Each number is 128 + 32 x the weight over its row's rms, rounded and kept within 0 to 255. Layers, rows and columns count from 0. Numbers have three digits each. The size before them is the row's rms in percent of the matrix's.

# layer 11 attention query, 96x96, rms 0.0804, rows 0-16,32-48,64-80, columns 0-95
087:165086171125113124118133158079178158103090180090199160138163112099101098157131107151152136107182138115143103167116169149114196158128100122140107122113094175154142073172145125151097112133073098056118089205142137113108167123115159162078141173143170073093164118133148118140114064160136159129
091:140107079078169082096125088151123082159098043136086095091143106158101155115148118120092154147090184094155094145123125107143114120170119151110124112137120101062129091142073121089129105159078111095142172182116096115080176097134146118085119084086111098082176184135133162113095078161155107168
082:127159112141166195152125126105101143131153153107150146206134163113199159091114112118157082116114168179113118114189103142139058131116127117131113118113170132082112161098148114173174103099090129165097122152143118188131095130150117110128157077184164161141092125045089103183178134076103145160
082:130088111124108063151155138119117115080121132146195152080119132130120120115145158147053088150130102117155150127139118143119188080123154131117090109113072166130198142121094145080133107192165135140215093099165116154132085157124113097151067094092147121173125169148123170116126199123147199130
086:132147103100089112130122177168146131155135124173137200112074150096124106127176118126133094139180086100139165148132197133087124167112145140137115141168135118162104138133117127146158119165141203138161179087164172134149058103101088121099052130124203109126122119126123139094048108190160133173
103:106162192111155143145119124084159158165088105137146099086118138121146102136104155117114139100104053108144098088162148096196173136125154121100075148135133084108085187132137116180107116140171169152128209144165165110181186162121122100171091163117159141149117083146118090088138047137160124140
123:122170162213117040164128056087103111153135144093169111110123141138135142134125130118146101105083056162163078180097167166128119092131110144108095105127079112108083150132076151087119161164083093146144140154090133152096164105156137146107141122129148133178122135149134136180150182119088203145
101:119123172112098092143186123133141104122110169081072136135118126070078135170130066143099119107141152106190133115136191073126137102150142093171138072084117121128158174093136091113106138188104156094170105112139100173171129141140128078178084205159121111143117146139098100091131139146206164154
079:080087161111105157118080112180143077170152124121121120112105135144205106126163132132124138072157141152197092131121134150145140119148138147177093096138119126155091066114119172145194160151086159080162145179138120095155129135109171055068102067113093117126152130156190164154111092108140079114
090:083128107162127165153147095149131117096184136120111101142146146164129134109163160113119102140148170190102080075115146187157076077077106106120108131157119101096152147161107131182089164137113132106186141062146086194133147073165144110148125083143088178148130112105116152149193195172089126096
101:132182173109127144114075187140182151152152159092133148161087095111108090127101112159122145133131139145127119085138077103104198160075171120161195148091123118182106105093118112117092102127185157130088182111142123086151118135128097171144145208193113087130135088165130081106104089167163143137
089:181088120087140107148091148213084105106132092142101145141126123143149209134166126135054158137138150149129132164156050067083115119149093100152101124128095100086109101118117149126123111184090111090057121118124140104109125095135132168095100128047137107097171170148094167129138137089174148145
103:089101134149147148075137163113164099105133103161146096185131189170127087185117123120166144130089124165162102122132088142177161155133138200157169135140133119149146090122154200097171150094074186140073142130136127077104124087064164140130127140097103146131067076172116150117084086156146142164
097:116128146159140110133137087137168076099147142149117134095130096093149161154156114135073159142102116146158078108149128148098143133048115173177122130157147120153162116090106119123111168195084127079148093147076064126112198094137057118106086132097039188168132153119144091159163152116126162113
105:075113063132130096109146162190123129111100181116103165093108120140160128165129108141149128115151064136168130132112159092105082127137157118059135141109170141097139180217099081115138164152145160127101144138123095096094201113106108161134162142142175126123129201153185115121183153083073115156
123:187169151155142079123073088212130071128094173109064117175103139183193111153134151158156121120169080141134114166140107116134092104134114102105116136152170101137101144168149152109175170127127192116090096140095113174062167086103126151105104117162155123105159126093135180075116120127118122163
104:125198146104173111135213055121163103125126174132124095052170111199152189171130116100131146132135125145145149175097122163121112094141151106120109161103069121115170132179139133092131118188132099135137128084105145108101134069092155172115101095160141150126107172153150140133190169162097131090
073:147113148168178161115112176116197143174093106145111120097050144115170179136144135126100113142126061106103169135125118136112137044133135097075103142107139144141109135099135127082133156130137176100139141036081103114110116100167098202130191114143174139162053115140110111126089138168125123126
072:145154117120113094159101124191036091098128140120097099171128102111107171119158125071133142128111126170115117140196130077097066162148105135148128142139131089125116050168104157098133175130133143099067132173179142135180177108101118054122131124077109123133103117156132187150169085170142146158
072:099123094137122223100119129119187131134148118127144078162134115122121095103106124140136126120117212146150090091099154111114151138123145119136099093092169175161096121118068051133147117098184113155202148084141120168097096099106083104147106112164067151125130146097171161189187115116100105169
072:142149187067124057197100115132097070111129098127199120078100142152178174079127158172110146139116096121126133101155075135119109135128149138159125164071088112141147096120112171091070184163108157098143161123131125104167108138095145075089128117070140124157194132133093098126102092127177145145
094:141109099096120089140169152147125089107063143137119194140113227070106156167170118107161113192125117142096163111103161151097137162128101094087139155096117162170161108111107122190102091106131139127144043100106104145115089116148112139096148094106148138109160120131136105158077076101051145154
097:159142179121126182144113156113098114116120132142075106129155113096134092113110186140099140067172159146190114123156105108141160196102127079133145129158113068073059216176136141122151139118106090141110129137108151137127135108175097178112078132120161103185097117172165180102097181145118089105
100:127062184102163146175155181134117103067153171148175140083104185083079126135057153115148116159110138131122131125129147151134079075160107074106095159116091111088190061124128155089108128149139131116148122129113082146141115155205117073134082092143130152165127128125107080132110156133110170173
104:121097110143136162175124151088171058115131109151145100101101186140083164169097050121077120109183145123121147162098176171115175159117142109095104121068119099121098138137097167140104163139052138116131102115130082131081139147117119147096168085124123130107157135104164153102028081111152095098
074:155177090091148126099091111172162131117171149118087069134111136086146154132128139055083162134136114092126102148207113111103111122126134134168102105061111084188128090100138144131143196139184179119089127123179125087141110128107129074134112113125112095106070136155139086077130118193118160190
079:129162074056148125110126069118065080116142073127109124148116111125120099135109188143136114110116151116116150164161197163100151196061132188208112140164151110167085111121082119107149156135146107151160183115146163136141132166110108087137089113169125073079127125099157096155115141141070111121
085:088129178156129173071131136106177185143087111140179092141170133173114101147156108187128172107143118151122151086089143155132182099133132124105112119116125120131108176076126152134155066130125137159139127075121092141073123172114097192186176185153112168123099153133132140085079204074123126135
084:128155127024164101164121151160079077087137141136079099107111139147149100146122132089129154111149122071158156119142081061134077155106100169167148156095098086137100078137101150133135098149141083060117151097101157082121124086111136153149141096112133143163113117174150154098157038155150138175
094:090113185136093075095124089135134185164078118147131087082135085152145141110141094189129106157101136196109130154151161178100154148180206154127153156124106162125194090132131135093089110085135176174124174108074132144151150114142120142102142146126136101106145154095114186130143214130122164097
090:091122134105169119102175157106116152110136097132094101064111095152081104070083116158162130129082162119141149154113115117111182156153126125068113112108161140104151174119113049141130206101127124099089115167066133067124162096156110152115147134073133118172077156161187110157090109063165128128
106:092103137138147106131110172084130138094140153128156142059159111085124077133059160154142108125122115170155153127100142144156073177118175169102158108085104141118151175104086137167159096172163149114162083118166096109089111207172080163195189176153125101137137159147122136079082135107124119157
108:158133138052101113199134138171111130107116138158106047146130086076089144092147153156108146083149139118128143154200166083067139152118098092116131098083146108133153131157096105105130081129087128081184078117157127132082096099134119175099123111169084166134159088141134071112123202126149146130
114:157195142151070128144110151091232071135149204137113082151135084131132114089129092169124110116140112093173089122073167188150076123089096105135141150080145106119100131146094171115163113104154163137127116099126108154129133119140087076122110127144074117123125089134093140120127038162123164119
078:116102113110155124123192103102153141109078107129137142124077104111117123121104149147120070119131062176124103137143134087150188129159122135089108177186113188171106070140139103121142146130144138120131101136087103133140115128174181150112095176042199096132199130187137101137128071188106164135
079:186119131124191085168113093139089094142094138151092120091140184132116199177129078096128183148132191097148146137157148154075103115170159096091102114141079126100095113155121147098128143141055137107118113186127104163132163148142125085086118089080119115090201130089120120172082096112121115097
089:078165089142187177105173132127100135166162165116132094139147108104128123096139088113170112109102123143114112093133158197143085151051151125112178123067136082102111178156106122150158132071125163142114108125163097142159150096121141081157201106212117182138074091118149146143144133154110075140
105:155113175072091083176101166158097150043125142122165119094135103133156151102131177158065158155135096108128142138131111111121118121150092121174157137104094108117180107113152167081117098206116111114172134104140146107142062154100121187125149128126153089171122134185068086080112111077170158151
092:124095140085061121155115120121045138058136114151177081076144119142165144118129193130072107149107080064149146138114116138126100128113133120145089130083094111108170110144100144143119150142134113147168134113173150097126107146120101125135095098088120097229160108209064100110110170113096145103
084:121169160161145096173082145110113148171123102109044110158086091102111146159081142122104108114137060104115094149160103104189157205173086102139090088200128086150160155152189139177096128171151168119141113138157169129126138163056140129131144149102130128101154121128089129086147113107094103104
108:110152198115084071159127125127046129087186130074141069124123104186067120104105136141082141114104096083095152181140175136074123126134174159140158088109143096111152113133091148072156129132119120181181140067126162176129079106133149121105159125117154149195090099130144134114122101147150149149
089:071122172085136163080125154151132160121102129096109148138061160182100132138114161103095130183084105106100104128161178165088135147153143059127137077128096121065152102114094124105107140132167133107124125119140105119159083125180176131074123144088140106149111033096133050121144095187161144120
069:202109156090157115106112099181136112146116145108093086057061164156163153137105071109153157073117159093142112117136117188099155163132121093106145062083126100138110150181117154089134122113060105100086085142177096175160124155135159125095067124139123140096163121127112135159121129051109133131
085:102142135108149145143109110184118132160135156143110061109140141194097126101143119110131122138087192129162131114092182156142081111109174092185108054076135089086116169149136180139121128138136106123129113133143111142150173106112102079098173092208094135090107145068136196181135157098143087082
086:079156153153080183114101175066178116122087108080180133186102136103147104128125156149141068100110116129103134114056114128148155133044148144177121164165157187148101116099139125168126111082189093131133149111121109097138093080141147156172118179112121146159080115156099106130127181165156106160
118:175088069081128035141148119196069063148125126166076127094123127129100204205194130092109195159124134151109138144129128084126117126135093121085146157139104112115124117124121150137114132146114138090111091124105115095085156078122168139101102106075103093095155153155128167133097124090102115101
103:117105153067097184076112185154149184054127113157169148181082118109053114098147136115121129103120155182090100102102164137085170115147096138157168113144091093131151113074104097089116079132159105115109147143139135143152103179137109162086103113182106089153102120109156065161117136082144121174
101:091190154120136095108094133144072154191161133097166157125081112149144133168155127113118120150141080104117129087191206101097119154134157155114120054117091084114143136146064097150166115121147159161120128113112124154155181083161139050155111126116152144170113120117154183162165183145080137171
081:096136120122110118171120166177098056162119176181127122131108136159101079129131073024134138127099129071170111128133117116138118139115138102106098042105148132114095115137184169155116115067090072146162155141102195097116141133110165101115134143145141091138163095161153197113188114137105130124
089:137158141084134124153166154052124123144157150192033110108136103156118096100095082128128180139144134074149141110195117058176072150145121168115173094088085115154090117130125142095133137145083117128105152071170145088128127115119133141073167158175150101117184152105118130130118094107172118085
082:090087148089170147173083149113118109186114188132158098126097108123092083152141098122131083123128170134113083149062206145165167158137138112092096119047157115097129150055162163115111127159142113094115117090129171144126157128103111087172141150184113132133078132111191173079156112135133094115
# layer 11 attention key, 32x96, rms 0.0747, rows 0-16, columns 0-95
076:169146098165131092071122138126081126129130099152059123100189149119106147117134160117175145140077124106120163131101163102097165113124116121127117151160163113097092168043093137189095117044192138083081202134132131143094135147109116128122103145072119159076143152148107121179145179168150116150
080:056155178066187092134109124215111083106161143115180135103113113154148103104111094106119090153168111116112104139150100138088097126170124137108108100095128063058201118112086129067111123153182160172138144059114169130135117198132132130144123120143113121153149119150142158121131121110109110188
079:172090106117162169143103171086149184159142150100093146149116127150181134185108190146126162141138104130147142155120120167154120105077103138125161204174121182133083120139150086180157165090122107179170123136044138124108151102153139185121132127134175110148119114119130085165132208146094153077
111:068150153135095079145153097240120086083105135130201133106084136139080123115151074129106059155123096137127158084146131145130150149170136107098108126106140135139181123138147142079118100197113139156136049098190095167113070154122147131121098103089113130160117120130158151126089139106128148174
110:153151091119140177076151100144151091155159127111096189169106133119114137167119087093177129153131131140112061176135099132103143186162132119124094124146156140126088155118139129179129123120156143068076125143127122094073209095071177151132128170151140119049159167110197170139102116160155141079
095:170128114115158099146152101126092145113177145121146131113055063177196061060156150119127100161136140097175128198115143140056125134131122120177169095067160107151110135114090131134138102165103061161137117106106175169156143100138129095153141096121139111159111079131114111151171120202135147098
104:098129118184172155061076178174122067119145176173094196127119111127112121083131104144178099141121128083105133073054108181157095155121164152115105124135139097115197125120183115156113131139130109054134127129186123171175124158115097083155107097118116112178146129099147149089151146108121101143
101:121093105179142133117140148048118053153177146126113106123193187119098150128195117145138179123110095141085118178152105148120131080108142108124128225141108127125109113131150135131139181107058152134073126153105151111100160061155097077135112117084085088085122115121121148087110103151093113112
083:179142095163116147129111094110146173172137127138157136139132157095055105096134127123212096158166140134104127174145068145166070124107122094096105149135143115072119202136173106144136098143125087093162160159146093155116134183115138107193195168119179116098168115078139173112109128120164141077
076:113108136068120186124152116127164141133081143144139118093111140170139069137124136135083151123125140131188139107096086118090160127166189178108112144116117137086114097112146080100120134120095113130132198100084075086171108096138120142098120108089188137130121139133148104120098000122147153110
086:167131101176164142148055130128162143150108182123096214145132140095137119162141097115173102195113113177131093151144121147200073100161134097114090135105164148164108075144139120167119136140163105134105111133169101191120160109132150073108075097082101112122153130109105167154140115058067143109
087:121250104188121128144136079177157099127163118124163140087089121125097130155173073106175116206112095121150111144113116144165166177131123092162110167082113178167128087116141097157108105160152100082148117150116134148133074122146130116158086130063098128100122092118110147133107105081167152090
098:118128054177128082139149111090123152099149110106108188192087122135124115160146077177124093087130109120163168115126101151166149187070123114127164161117152163188143150092122128133137068142081183094121139151152070138120130147131145179114189156089149100104163143105163141066106160127146159190
108:188106117117120166117099089078063125140130123105125101152118150160190140163140163036154102124140182199099135154120179106058096042107170117111120099123084096112107139176049120158130169155123105120106160089189107134146140089158124136128107138162138147134132135101157085131125151152124130110
092:112118130080111120144173100036182087117079154145102170141171104134154126110144161149148161171106098147111140113144168157155099156095098166081130106089118107124159190102123106113116136201130176171146127162119082120091161129208121144123045123154146152180125116087117146103141126067154152106
104:161152117089157137120093069088072116110107107101112074141115166147119136144101113130046130069157184093153149147062066126111190094071084120154141095194105082121101109136153180126142151154145087119143130097113104141171152213156161102145108131102142138139121149114115198144138139145124141116
107:101106109114022105118189103142115131158143066141084096106183168132111158113100084121102137103107111144101105121104197126128111155151152142069124068138123102169066103166099153148118178076146163114120144151062137102135139136103139110079142115078089130119101112169201165127162124122112089150